Weights of a small GPT-style language model, trained from scratch on English Wikipedia: shifted keys.
Each number is 128 + 24 x the weight over the matrix's rms, rounded and kept within 0 to 255. Layers, rows and columns count from 0. Numbers have three digits each.

# up: layer 6 MLP up, 1024x256, rms 0.145, rows 286-312, columns 0-255
# down: layer 6 MLP down (transposed), 1024x256, rms 0.0703, rows 286-312, columns 0-255
up286:137123106095094094159116126167137131136125135111154128141131133117141117132156129156165146147136149138145124085144128153156145105152086115188137165160132158118096089128120134113085109137129116127052120135114109125116124169143154137132151108142166136140126115122134109083121138136092131169147130077145070158123094155146155118126089094175112100118137139144108179114129123094145105092137110087148118109127156124139129131169146143116097117111133112110117131126110051129121092140137127124108125148093126160148115123101124099106142125124125141121100187113150136156126118120126174142134127141135098109110119137110143168110122129164144132102136103099089139135121140188108125123146096116109135154139134132104080137150106110157147113142187115100104128154113125139122066121117137
down286:118123120142115164121136131190094148157129146126135165151101141088144081117123105124144146095114121147171084181111139123123148157075115166180117129152140133153105117083104135145131118093156130112123145113149094133119107116115124135152107152134116126110137127111118101147135117143148153112139108128124153116127152162126118113123128174102124173154108129124165087135124105122112118119089115088131101142117135121084150114152153190105106149136139115129129121091145132122132100145150154128144154128078103112156138115127103122121160183171129069118107110128135178154088134104153123142107123116112136150138184122113158123136153076117153134102140114111099076120146161072119104171137157136131117145128152127101141152132098125164083152138089108126121149110095154158103167147121131
up287:129127142136131156118144097136123120154147119128129107149110127079136095135140151148135154195158101129145142149149120126151142134148128104167145119131141138146103116148090164175135169161143137115094112134170128111128133168113112132154155103120090087095114181131124159141123132101152128118147093122129105155147130111091108135086151133157152112167088134103133155132120125120136095096141121170165115085104085128147105149128125153110123103084140092116157039097085122136114152163140124129137143126174127087128154112166131159121146097133131122150115134126167115117099147120127145088116109157112117144093113115130141104126139167094146110162106117142131145096145123142164137105135114093099106121122138128124146084124157128122144127115081135103152146113157113120143058164124142
down287:109108120130105123117203114177129132141148118114105129119106152116134096119093121168116121172130084149103132149078145097143115161140104112156096143094167113119086197135125158090128146142123123100123127155136102133145131096108127146129119121162131139099126098132138127133160097144179158112153154098149104114115153130114120138101125089132116102164146106111122112107154165128145135109157167115189100136124154147123120125142081136130161113134099143117090106169122116147155097112095179158084139086172157138096163110128103088151146129187087115133129118131205132116110110095128123122134122085128152140158142098165191122104103133095129131138099138154149166118116126182137138114129123130143112143140138121158117165121139119074113077116115172159160094110125126124131094145176045
up288:107147116164150167098111147133123109102166120133134144134135099126111150145121158154146151116125156119122172120102139117139151126177104201131175130123136140136140106136124143145093137122187125089131181131148119125115107158145116150102137121141113137122150120182124121111132106133152124093131120134134115129151111088100132098120122155129093157121109123115150157116118164159173145109084115087107154122152108101120150170109148120117147156101167087147091134134129132092137116161091101146119140109095112160115175135135128137152125106158178076120160124114097159116157149128139106121153100139154175151122152145131162123129169149131126135117136141106087099144091136117126094139154117088136106113159119128126126152156149107151138131108164169120139101090103139134183165151119164
down288:136106145125133124142128130136126131133143122137079081135109133097121102124102171141101121149144118114108153127139128161130145143109136156155144102142110123179143141136140122088093113108172125106146117130134140126137125142125180113084127138080142122119108137121124110168088157116140159131130173157091108123155105141118111151137075121146165122127130121137154135138137095069124126093151160143110138095104134119159134107145152132095089127149117137125124080103116143148120120116128137145120117143129098085185112182131157150079079169159140175159087114112141134135116133134115159100143152144136096077145117094098162168158099133138115110129124144161121158151085093081089125127090099116122169145108133116120129124124124087139161132133112125132123153096131135118146139121151109
up289:112095133120126104112146096108100105101125083160153134139137127122104159119148142103140086084104120078143175081160081122108115134106189124118124135131118139096112098132106225104210150140096107160156134145118115099083121096124168118139133134153102150101137145127149151158124184168143133145103114143111147096123105132104171147152126157092206147116133109092102115129195109101082133117211089121088100130098149186095063130096099115132136099132126129112110133135113130134097098138121129137138117162109110136149116103124177171134107135144123109108105115103157144162152121138122098163093102102090115079159155115188138142156106134115129131116114116107116138100145139156130168138141180106112135172123156124113160119152130155131161119138091100154120124112201142079137156103105101
down289:106167117139137117083140106149105109147133117104154184121153118160122092100100096165108160122139117150167119133168145198149102094102145117116164106112179103087123142150150140122160098147119108060101119174141122118102126193096147103129125088120106168160145124128096144095120143119089111130111129135128128174163092172157116154140107124142103113124096047115133090153153081133137150099144063083115110156129131164174167140162129105100106169140109127126142127096114131093112160151101125123100125125125073118125100106166187107198112107118137139149136093114127137147137144112102128139119072152076116138120125136100136161141142156115155114100117134128158149180102124098140112131124136137136151125112131107105151188133125141168118149127129092103154175104151134162140121117111101
up290:130140105157139108136124103116138163110121169152131087125146113123128156124148127138154124125150125154081142110132094152156080147108079153145128137122123165143121103108119122122140112091125138131115134118104137114094105127107123123129126131117113145092125118120094157139110121145101120119192140153151106135110093164138118129095128111141160151158184128133094150113113144142103138137115148124149136118110148150108123164116135126081107140127118103131097132100182157153116123127163111099087124073145107105118103162110109142156144154120106121123133095145143116115135131112143148162126106115124083099146120130136125144128128131146155122147122106144136121145104126138080101110126100116120145144152103149089098175091144114141107173111116114158081117169114101085149147156144097
down290:125130132104131152130141118138146138116121120105113158102109137124109135159098112113137171156158099125140154133165156148144093102114133130159104151149154135123181091133143118150122150092098126111164152130089157105098083105148116120138048125156091095138119152132111121178121168115136102130136132180134108111100128118121107106127131096195158101156117120144130113091102104116130127135114155142155114140153091166170173150161110109154093136117107110146102114169170137151137140118140138149115103120114125132088120113099157124100133092114148092107167148161127107109139089113130156114112124115138118126116148168104124079150124117132128101089143135126156167133119149125151115158144121088123182119142134119158119120141127156119121114114103098134137186118087124129108129176096136
up291:066138153165118111133096152104144157144149136122142129160147131085133162101144128123134117143130118111137144141116139130121161124153105126148107104144109129112184145141138183121179134084072148120108151164115108100131171140138138133117148123135153132138120102142116128132170089124145129150116076101132136115147134116098118128121127135129118154135144115154127144113131124119108166081130117141162116078115179131138087128131122139156089142180096100108114118100176131108168090169131101131079148112115126120146132157125139130120125114128123129137085119144142125147127118143114209093129086109110151134117107117170133119119115157099102092110092131138168138102146155164149090133134113155086119084144164119139143102101104149106179129174141090084134177141149148107108108120096102
down291:131128154120117128157121131097114157131139145105119206121137099159125088140140139169147107175167162116102176114142127144120109174112108056109142156148149144106091158149113131100118125124120118154117128115132142138128143136150111165144123154096107120150160105135088121109126118140189073110097148125140113156127110136111124128138149095138123137120183121116135096138072099159113115095110131110145193143132124078066120135126123128095131146155108156141110100155081135158151096155136110151125144119142132134136117154086151142114124129094118144156137147096108141104149156106172150148122141113092127115090099124142136109111088141106110095140169130126149105167121132145143105129132169092132134141107123153138077117132118165165135119109148096138096131115138152146151126142140138
up292:134111131141122126150092131095126115141126113149107104101125129130149123132156129152146137180132140116130137145152139123105133135121064105102146090118125132117095127146197108138135116146108088119109145167132147093117198103122080145130151143162153116158105138150152138120139132117063097135131104110107081155127102104146121131143148143121103122137099134141145153121109106110138090106126111150139114123133144106149080172116141093172111107123113130124134161117127084121134044095128157143116151146154117124140103123138104148125069092124137128128112165173140151089088126110142123138118119147117148140126124139118140132117108109124148116125148145141095170108132110121121154171141154140121139120144155107094119106113141122108155158123134140137136137140130116146155134154102132
down292:130115099128133156158169136140112142127108143166129160161140083124122110139112109159144131157140094143112113126113138148160114122160170099108148112111136099092108118127123124140129155159105111101120145144124070099142116117129099114104113165080161173153123113166145142193120090118140129113149121134119112095100093070088111135123120173142128143080148119124152154106143135138115156162154096087113130093130135149170151135114106103123145121134132109135133109097158148120111152126122129106164079143082129140174117102142148145117119069168127088114111119132151096153156125146138138094097146101176131131181139106118111150099104118102133177156155117129084132099112083157138119090143118144107155111105114140156157162127145100094135103133120125125131077133114153126132134139130120
up293:127128155124122118135178153156145139142106128114151150131126119125144150123107090102155099104129131076141062131105145136107182124136119116095120112135136146132153133134125117117129125134141105154118094124159150144069130122110120118078088118106144142120149100108147144123098184131133130136160150128136142149123075123109124164156159134143112152101135158089096128158118156128115134123167173168100103142115097119099110129112120142131141110205125112163141129087113143134105112159171145148096115117125131136139118128165114128166167151095067172099130155097158132141122112102093132128134118132070172118097114105098130121125134090114103136184135111109132157097130124145111144125157163096089091120124126154133126130088131130123143127133115129125117091136145109081163117120147081
down293:103147161156124173129151111134129143152143117157115121143120134181145119112120169101095099140110141119116112117095170139118119120143096140154117099143085159136107128108171115165127117132172176115173150109112146168122128150129087128140107109136123119150135145111146169123112103161127113138132091118103127167138141136118151105122146112083177130128116155153132154147133099149121121169139121125075132153154101122135115161127093125142094134119099127097113137086136119155123136128123129149147131147129133129092129132134118089120109105094104130130100133095170145113159150149122135155109123120132131120135135105101112168144124108097126135129157140164147177155128165134109129128126151133068130062110102119131103145124147121147125102092131118141120153131116160130110155121115124
up294:113117119118123103111138150126133121144101172174140144141124125139155119092057103110124157109130106134132137120144130163111123100117124115133127107111159150113137130133124151115148097117159103000131112122106190145147144045140154106101104126099123118142137125128121129169103149160138130148126140122132091063138099135151088128107146098122118105132107083114140127175132113150141116112115174130069138155113111094127144121141114145130152121126140113118155160082114139142138093105115086141146132103075135139126130119142157137115116110117148116124127134070109118152166102084122161149144133128150120102144107093129149129129127097139101106175173150102122183123141101133160118141148164105150135118109102134144113128146133090150181144124107104108132046121096133116115141101142120
down294:139127125127130150091130127142118138118119114114155143116108122133136123152160113121151107158113174164113074174140155142140131118167108121061113110100124123184149144120153149161099133138080159165120128143145149122148143101135145132146075128152116104148114087178110113081139135095105098124153109096136111151159157148165151082104137160101172101101124098128141168107131148112057133139170134129148116083129151129140129134137119111121109128114120141099147117090149109111150158124157140112139150083123164090129174087133158112117103122095115111110169154103128140145135083160137174121119161131170095134108112119093185149114142128159143111121129101130132111124147124097148125155113122153134095138108136092142156150115109130139139101136120102130129145111128161137117088145138117
up295:187133149135148105111150120075124134145102121165152127083158124155127103124136116140156133120128136127085135094131157099125102135147132111117126141159109142137084126150145121148119108134119168142144130131151131136119101145166142175111132117088088139078106110143132122142107129142125159105133141081108136138098133106096149133106119130145115109088095084090123121155114145146162105121123111135143131157162152118145101088084130179115127121122101095121110161111169128076145100095123156151158148101105131101090152157099132157145105152114122133105165113104175106064118118136102120095128112155131127142088097113127069149147115116166167086119148132119127127124144117148142134088093090145114102150150101104109172130128165147166123139129125176112148110114120137124121129159100097
down295:145108089105140072124127097118128123122114116091153114132093080147143099145155103112152110091164119101100202120140106106132148143146123153115122142079155159127117130156089143149148132136129130114167118148071125162126196108063103106146118093115122110078115171120118138131105128165131093109160134115082108119086138109100136153086106124143150105129142101138113126133089098154134163115103052148180112134104139160179118125130168124151125146169145159144157107089162181102134112126114130108103142100124121181104144115144146104153135118085122120096138164105121123098098093131126115139118131103122127160111105130158134145082095115146145142119149162133153141110090118113138118151101139138140148149138106107092148111147132148136119171116116164131122140139098108134131172143153109
up296:100131148086099091151120113145123134106127118125139104118108122112141204171153151143127060089187114126110157086127139100111163107118157120132124125165131143134107145117119122181177118140112139139107148135125152126110129133139150115125128148133131099125131130144135088124130125151100151142138104135107027150127161181150154111166102125109137144128123140111150145122107100115100124143137127098095207140164136112146158155130135125169129121107155153142134088123112159128165112111138120071067144099128138166107109157163117140115150142108116121109129125099163151137108165138129131155122146154108179146137115126140133115131070112104132170138103084108128161115148095143175152171117122127129092101107154165141157121127115116152175088088131146146129113090134130122118103112154122
down296:102123142116101093126155120127115114098116139090129128138127140167109130150173100113107138125149118139120135151149146146124103144145120155113143139104133119160123128097122142124075107132110135154113132138133136136104104132103148123153112109085123158177129124126129121056140120137124162157150176157072115086075161116125061125130138105135133116113149187119139153111141157127113100138115094120156109122156104140125137156120114111094095115122172160134135138120125104129122128135143125141143154138084154115155088134099156112107132090128170132127155098108121148122155121126151153120125111069111137120123175132109127135082104129157107136130153122139152097145121147151167140152090103103084147136128114149161099138119134115164112133142152096144169107133150131147160111155106151
up297:125063141076144126072113117108111139122140108115143117157135132150067175088117134148092091157122087101128136097136136140118111121111107145137151099137110114129133095114134115125154152146102141130083142141140135143136168160143136148139106095160122136108128122124155136088101142110089128142118113079112138098139153096157135143141109110087131106151158104099098098152109123126109106183099133127137101118137134125141134141121101164111135119109122144126116127119156134097116095145135085129064137065114172141126167117119111135116090145158115137125130111136149098087103144138165154141131159132109145142138164129096207134129140072117150140121143111115125138119133170095135122126146124155149072090089120148093140139136092094102225114201132132142131097149076117135112106125152161
down297:156144136123135138141138165168126130107122148097123102146120114155142124115150151132143148174137149146125108113145110162079089097119148103159119100150116155123153118137118122133148113126092119064154124197111111158139102164120145139133185106153120167131118159118148101158139118125117098135109114112163090110108077100170151167159095109100135128101095096161110132117125091159099134142167110139104140147120137152104120138151127117100146156085100125096116108127147115143078100093138104144100123153155145126108118130154119149079149173109128101165099103133135133194135127128099095156099140099088107125138190134142127123145096110094124105130161111119153178114114096049173112111137121130085089096144118153102135140065135159111120136133083105180117129126116115137177150131135167
up298:122136137120128129132147100116150122108130121139109125144140088146093157169099119124118088145076138123128107182129099128096120140150108130149128139114134101127082154102105121092157186081143151122171115110129077119128129133100135121154107116119147118110126123166167163130148158158175139103102141135173125103133117121171161147104127114091129128144101136152166155126138094150102122111153100178130131169149139136134117121121141152116090114104095142099094145105126129107114125127120136117133147117152116127124104148156122135096117142137170087102132116169163071128167133138141108114153160187135142136090124118132155138116158130140119144156107111160143132152123164121129072110123053111152149128099177093093112146125137134160116120096115116127108110156136172106141122154136113
down298:139136139128108147133149126132130124119122153161138145130102122153164125144122119154160132142159092162142149188160126124117102130118141138093109104084102142127129126078101189111125091114131074162120150123123132107144134080153160105123158155115133140142147103119100123135089127094128095119186130129099115146175131115155109144109144105118134128128094186139145108115154134131149133104109157127101165098130106114105124131144127114127137087157127166144116138156133120097171134146165098113128137119135143148089136134160087150149117127121114135145131127143075108119149147091155125091111097113087145135086111120131135132111110109110115119101086111177142119128103111134128161163172143139108151129150074156134173138123121165144113143122074133097141127147132079149119107114097144
up299:162152102104122182149136106083128142133097142129165122108116146106141095094140175091123129138159138159168117105098149108176148125165148139126127127126152146160162132089171086099106161130092105142143193135140163121110119142129066108067150156142070131161132147172140130125134130108149117091112083081170109152141083136141153162155129169160098118106119135119168135101143161118136096092114140109124131101135124105145126115130163178112133142165100148071154129171142167137130150117173127093108131136130125116116098161157143139163107148140084150160102134131120129118144145139113153109092119089122091150112117108144077085091081117102139132155168137123141148148104099134127126123115139135133085166114116117132133138120172109141190146119100094157107181095159127120148105137153141
down299:108142098106119133123150092130079094118141094145130149142135123135028149145129166098123145179128143138168144104130110137156127119122091131124103175144129116179110121132116117138166133144093131170116107121078110139131137101129097125137130145127151113103142123091171156119166117159116107139127081142122123128122176110103154155131102136117124134170143104178133124144121117118147104106098091105112158157116169112126099097105172169115141132124097083129183136145146101093137180083122095102154091125123149127128157128113131130140126135142124135156116113098104155117142148161119130139098148107166095144132129143128129166097130135164126134100108149158130122114141113134160145094118142199155140113114131131146160155150141178137137111180120158116114129122159110099149087136122126
up300:151162114179188130152143119131113113142115089119130124158143155104146102118089177119135105125141171132131099096154097107141077130110104127166148121159137129139105142138088121083112120155144124101125118101091141111112106157198150141141143099139131198063187099124078087141156109190164178180140132176150157130096121178172107068141179139119149122123103110134098196130067122112104150152160107140096135119124114144127123117132151122119150102114141147138127161161135142136092113131154140105131114098137116130135152171200179115112115124119152131108119110159124106124156112125157136103135117097141205094146141130162129141131102121099138137103122137130145096085147080127152134130136132110078107124113141151105136208135097097090145135110123104144162107163144141116101126173137159
down300:152126141140125114096106100152140117161085162125117144145152075149178121107139104152117083126099116153111119092184119097130075161117167148121125115105131129123132137158072155099134140116141147109173077156148115150142099126118120156112149123142123132058156092123153169144129137074107102139171153137089141169125115154138115126140143151166124162119099123145122105141111112112148092088133109133130148127132149125129127122124123172142135173158071107120114143125155144117113171143149143144126150173165149126160129121088108157112138142058137105110139140160153148132164114094148144131156134124170151203092126112136089182131104085157130149157107133107145149122119111157100121127103142101109123087124141097128148096112112134074159123116140125125108108075108140078155111122122088
up301:143101120104110118157116132099130146114096125162119158144127127150139130131127110123144101168142100127117132113163097106111156106118150140121124119128162103132122094117136093112123105134161153141135141113136135138136134099116124105120121099099133126104153165113135140146122121124143141121111133158129078066138146146150121098136105076094093095115115115107130166135112107129123133067184139140123168151127178107148133112095147116108120117119144139172148144124128161139105131126163152111130155123102105141149136104095139184114095132149072109144109151168114179143157116147156153120135112139107121135136137137123123153155142102147115135123162129132125126121150142129172086114113141129138120147121120174120073141120143111164133098137128102170129133118127134122161147169096103
down301:125113125100121101143114132119125125120123115111110120144157093068127126103108111135137157122107118122153122128118146126097108150111096129131136102144112135117132111141127151137126181102133094127151120158128128101135106121136144122144124119120105142138116132178131143134170138123114136128126153169125132125161121088137132135175124124120122115155140156147135122130152134141138139143169112144131119123136136096149118138111107105104100141125138127123128158096152111154134124142118100131137133127119131117133148139119160115149115143133154138122121124123148109136129141144104143121098174133098114145099136133122119126123142113137141137123117131138152136135108140130095142134152139127104131112076124132153109113142138108125088155122118130118143095133103107130154119125154150
up302:128138157118132160099159127100112104152137103116150096095148131154131108141146136158074123109171154151117121113131092133159110119133130146150129129106133096057183142122168133128116193121112068120119156132109126153165169136170160146125158120106172151101094093155156121102118117169074124130116154147133149096126084126136101108136096124079161107131122116133148123123137192133133081128121129094102153159103146149147156120107163112137125104088123143121086102110140066128151134103114162148112104151166145140097093119114168116149126121121116121136108114107118123091137105156131170160101131108173110091118165127109142135160114106112131146095159133098124147139140127149139047105142120165121146140076098148114153161127154123119122150146117160103096150099149133121172118103140135
down302:076133133155136095132131155127161086156128102145147150126112134121109081144109116111102164072110111183154185116132149133176133136127127117137166156122169105121105148123124155146109140134144113128151164090149154113120158086106101072120150145140101145160115144127169146087125122128113092148138147154107121144113088141107130155170151107079087097125118112112121145133119131158139102108193113157123173138116131145136131124130142122147159161146138133120080154181154129119106146139161144176154135128151128146125071162169117096145089134098124170140122122110123092113104118112114099105124100104139090120101130089136144142156116128123170179105136112166174097122083175095082123123113103101112115151132087144139075102138125155101167116093166118134127135122092097105163108105126147
up303:154153152158124149088151143132138139152126151133113090127135095154162110068138123111153166142092151095159143149150053159145130135169118140107139102110130097157119172153128149157153119142111135144137119104146095105145156126168122117102100129109137111085123130184101090145167169114088079068142123132116156175066077109178143113112164167154169138115126155098115135137098123144114120171149132089126146136145132155092130102143140144114120124120125138089111132162137111130179082178127137143132124129131131125114116152119127110096109154180116105122111149120104087124108114129121100101137114138107104102126109134128132111135105120084109130141111125112153125053127143159153114119124140168147135115123142161075145098130184177161145117149128156094169146116131151108105124153122090
down303:121066161128183140154127111115116116103151098151121110119092114135128117137095127136120139172134126134125135114115071121126142140120173166134107151128127135122155129110075135106119175120124131108083127167147153134111161140127106116071115139106167171120121132071148153117088108133151135164096113100150128088147116145079155159148102150162116169127139186140160125116136161130134114122130113129100135165115117067121161118101063165126142110133170130128155155114131104150143120139124133148109077129147169141110141114116154091110140094085186108126117124160183137155161138112149157152141098142103085119099135159120105131170131119162131105143110114143085157145074133107083119178116096132100126129187114098134139166129116121101184148110130128132137106151142127120116117107151137
up304:155149146129138115108122131120108102131138151155148119113148104109160124161145106134156139117156121100106140139131142150124129108155132130159129121190116080184114101117138133110154113135126135132143085127128145160146122094111140106090114086104165111150110127096079157146138170110094161112109137122145123126130129147132092132141135101130133132163115134099146141167117164122138135118138126121158090142111159126137121107114189086119133101128117107104123125142094149109143102170084120134135133159094080131149104110134093125161101145112170110155115087122132138121114122111118150099118137110123131113102080116120119129154132114087156115152138111107155131118119127127126159153147125134152063129112138160146133103108178154149118149115111149078087139155135128136131118082145094
down304:150113149132106113111164128137140104117123150118162137137103155137080114093123122147133146092128144131140133099144150156135151120104129124157102117127115146129152119114128072143107128129140132116135100128154131136090123126147071155100115122170136125123099140114162133163142148106122114124127154101088127084138159141133104142135169148123107150130129138165108133107100164175124154132141111055126159172118129133165143135135135139161172142143133147082124116147116100097140141146116116146153121131112122131156143154138091118121121137101117108121121133136130152107134117125110128143126147039086144123134118128131151152087124110168106140145117150138164139168124122117130112140152142120097111169130123130144115150168131122133129132138153114144105150139130126101110125153139168
up305:115084088171107117127145107107194139111145117091144138119156077116120143128120148127108137111089097089146121119120160095122145148141126129132094133137141080102122106123123141107137137112108116159127108184136131127109137114113156155176127148114135094142101088156117144124044127168146115136109126122135104143150128174112110125125111089118104116154126162144117121132165203079096165130093125115126142127151152177103096172096167147119111130185152146149138120149140134132178069106121141098134109098125156147107118136138145153119107185112147129112123100138144090090121109135092123091115124131144127152119132132122101142118140140112185101121142148112121119119073096128140154139105112145109152144163178124121085124128162184148092123122128127142102127136153120135144141137115105
down305:098153153141141147163140129112111140150096136131147108173181123108088139079135120081104153101102139134121133111133109117104133132163156109154122128105068089104123159170133100134095128166140141119149107123139102163143092157143146119167151122134136141105122116148141116161136120113142108131141099134159126128150096136125156130162098124114159158099124124155132131138107114129121114144128126115126103142118129153153144124167113094091079125185193180135093115144162171138095086114135160149095161145068117095093134104122129118136146101129132135180107093118112102136126163133122165159149131088164159124055147090153133167104118152124162111164132153091062145122130112074117194156122133145115107117100112072123114088145135139099162135113181115125147140152145118101104154124116129
up306:152160088104122109149131146133157117141105150121176159126136101176128136108150111106117115141116083137126105153115094123110152130150141113163142161146109127132135156130131153156128150153112143131150151145113139161116136126179139153106120096108121118158155126121138116126128169140158149076115119126106115175104115156157123106100125097129081195109165133070140145107120155121149146147135095193128131154156113141129135130102085128146146114095141107133108107151134103125136156118117127117103109106126140117096161142111104163127169126079118102154149133104150140165104116152175112170111147081188156097124105132181099152135133119143113146152094112109134127134133122103113140138155156099197123123143124083093186112127085170121173143099129095141130119166199089140153090180167135
down306:058124104148095133127173101111119099095141135098138106096125205141116128122162162118136115145130157140150149177135141120129118139097126148186098109167138111118203141140153167185121126084098102171128145124049137173087096190133101149163105125101146146135133133133132141128128145171118100131105136075144165098112119094112136151109147106143083120122122111085126119099137118105156088138105148138133109129109092117122102163099152140135135111092110109172093072135103114118159166147141146071162103119171105144150120163143111105172115123102156138142115123122122148140180121132075095145111118122138119112135118145132128135094188108173126115097094123134109115108143154112153109117100165129086120096113141124113167106113112157158115144103113146145122105183133124134131167141159134
up307:139142119133113178107159104160133143185110100117135160116163103151115105133140194103070138122151120117138147126116167084144136112134081130202127115103145158117151142106111108157122099143141147042154077149126106090162140140131155049092225091100102149148129141117097168134121084148157158137116072125156127190132121092124120135085095136114073168130117061107094116145112123162130156084113112110143165145134120125124155165123088168090118150158176114149152131140107141037154119164102116122109165107150122086149137126115112138107137128111109094103123093153121146113109114161146128093178138116141102120090117125107139115135137107104127124167113114148092131088050131121147133084164060122146086166142089146106149189163132126157105113120108187114142171128165099140121109171158093
down307:108136144108105139135130140125200142122154094133160166133116114114062095171144177144158093170144129117145142170099119118135141137143122114221091115135129102133105172126103131097109145086116158098144111139082109116076135132128139175073130101084093101154098109188115074098070115162122195188104085172175129136109141167132152170116144133125108102137142121178098117124137153123174146174169159173152116137113152157118133074148113083102113105119144124148135131110144111154121127087170136103128139145132134113153139132141122087086080132130129137114164165167151137175110163158079133125085163130165130067068158116131152157155135105118133118134142124132121143098097079124116140124118078132146081139124137143114083150105126154113193141133080109110122103098159142155154130124182131
up308:151103112091130149113150127132123123136126100090137108129139158130144134167061119162057109108146096072154129130109144163102157092157129142132093102155130117156135138132196155121112122129091122124155080135130161140094113139131151156120142111122139143163114149124137135144113137128121114114122131141098129176124108161128072110142155110154131132131116157112105155152123185139111115163114110135167140108113134139159100118136120166149080137153148108132097149123088133126119110112115141138118133124091118113102109133146107116123137106091142122145145207173133150150146116106122127129103176125119111087104089148132088138137101127090119122151132153208148155143115080137125136112121158148121097089110142115097138128107103146175150111148153165111116113104134134108148088151091129
down308:130127165163140137104097122120060130146151113158118106140096119143113131087143143105165124159082133082098134122122089151100100097116150126143143138136143133138110108122128122123083140121112128141114130184134115126150086144155114121118156119117172155145148166146105155137132134118148147163108146115108137157163148096153101139152119087106118127123155174139160123105082107132084145115087155086170082098109126112098097144119128097094151131168156098104105086123150118100108134122104124121127127124128169170070112159152117128137164100139142119095155134125164093121158114107117137101137122084139167121113116160142193139123156134091119145171125116143094125154157133082130139137139158149125151089123149129137143100107136165174188118124113126107131144112137162092129123155167110
up309:194064159157127119121085133101118113098142156126127091082126135111101125151160117105118142113136113112124116114128149129096120151118126138126114174148073138118094110128204132134117157113130143115108123112107124150111116113149137145132126115082113121153125091103132177110109140122173112144095127163097128129162142088121115117148130161138127102149138148117115098109097108130124121139118135137138104154106111129181132153118129150138156117155126142136135175202143171112146138138104095131130135141077119110131126131138131124093155107133155165122147138182139097137146120136077147116148086116154154120118117121070140150154130145142111154133091107130143114151142158154111135127148137141117105127115149117144153108113147174112144073122088102129126153127156128145126107120125150
down309:101122137147118118147164082094123126156126144100131120115132143185116149133120101106121169130099112141108140153121140161139127136103122170145109153106126089130162153147119124143116156111152130120132140152153148159103122107143165118115140140122138144172152109171150165133148094149119119132092132153126145110127140117146129157178140128158134099150162159102105128119121106130072137158119138117147145093159132111152116149118084106112153144123163133139137171167108138113136120150158094138122147140091099114209158091121141122112130124110140105115154116136099126129188168099130086121131112145107128122152157109148175124139128071153118110106125115128144143143146103138161143148124170169138069108126134129133090113168121115158113093107133139086194104138127134112123110146135144
up310:136144148087129132135141137117131143165131079178168146112150069123124089121155103162142116168152151113147097115134154118121115126143140153096101138163144126127154093149164163076199123094076135142125119114124115167145102150126090142143109127058114123141137119137153135135138145150159115122137145132149153128119125125146131138124129129106107144118104153128106140148110091137133138140135097169142114066131102137095151132136113132188112126161114154088177131098151121142129147144094131082079098122141119132160098087105121084120060084129105101144152146110157116129147112141151091139120109145134143113131112213139116129114113153055128121122130164138157111128117162137146079099170117132137141147142134151138126110149122116110108075114092127161126130121156104120090135119181129
down310:119147128152155108165109125142151140168129140098101115125153133124128125101095080137152120118141168081108139115123112110161122142165156118145095139139130123063121119154175194082128163103117141159153131109159114116133102084173119192088099150135132111133178152132141138152103107110089156098156092154174147136092127143135115127126141108091141145119151101099117108121157144113111142147125122137113122102106145075102109129167142132127184135116189120108108146102120170077118141127120130144115129105170105076134119090121133108151151106136068123187110114140112113117180112097127136112150147139130156146116149145135097170126089102173160089116095125174130134126119126158116136143145102125130135123134115085109146142135124140122144143114126122112121162150130167096109125135087112
up311:134105109115155108094131184086156091094160099181096144142133148131078148148116154149167142143139105162109121141151068127089150117112081138141120084104152124108144120136136144060140120161121114132120191129135109094114121084112129141089145150115138125146121149138104210130120128117071106109081112124149175128141156147110109140134136132125094108104152130123098143143147096141107112110088114126079165160131127095168137107164119141139126131150120119100123129082084144143100127123114087134138123074109137123098101118133106072135143074097156101123100176173117172133110144106134113141138119153125080124105148120111156146137132093118112126148114113135127144190139149135121123162144155141093139134142060127152112150130119117149157053106129156110147103150089142146100121084165115
down311:149091110112092143123132114149162120116154120144146071135130138147090138112158127105153078099161094176090147068123127122118147138158152126106155090146111174166144112137084152081163113122102109150132126141136148092070149185118112146166132099124169151134121168147152143171112170121128116136118157171153158128150108131119120114124153112140119146116114094131143143117093131073156090155118115106110099094120117133132160151114126128108132133143126113121154140120145127133136069101130195081123200170121163132164164134136127146106091143115076099137148092110097118126083084122133127146166100174179104116151115132115136141125153116104106126151133135144132147102089115096133130119119135108144106123134123102096097145155118161172121131179181128098138097121106124117160117090115180
up312:164132088112164115130138118086131119146091109114117118128129152099136098135105119132164157187117180080089119137147126123131114153109148158102093124107112106134108117103138128180103116164134135116119163114106115166066129132094147102075165089108122119159145146160105170131141135104121127090119080071088141140095138118120149079164150149122160090125111088141137127113182168138106114099124140199085147137142165130156081143137127167137111105077195144162140116129125150160113139136138135122081146153087162157128132113130150176144095101099110112124106136136111147101168144107156153109142152141101175098152143100152126094114106151148121101131130153180167154091122099096102137164118134152129105086136107156128146105151160165081102151122102153124149119183153167136113117132109105
down312:119125148143144095137106151124121078136133140088132094159113124146123150098142129136115083126123149095144076055133099134135150133142101125093102154120120122153134138108125144141160103119123145151124128109125122158189167105112114102134144140107142111140105148154076159186138114130125123154105066104096109121166175138109074120143182111155124124107120086113132059080111149153129048098087125185148129158132028100080123151164087110178141153163056173165118108135117132096087080089105128119110184114130124127158111115131117106148102132150145078113106104134155108152106112128110123100101111154131172149100101119189129115135132101129120142100165102120109140153152139139140139124159081097135103152110139124114114131144120140143137128133148135130142168080119163165154180137079113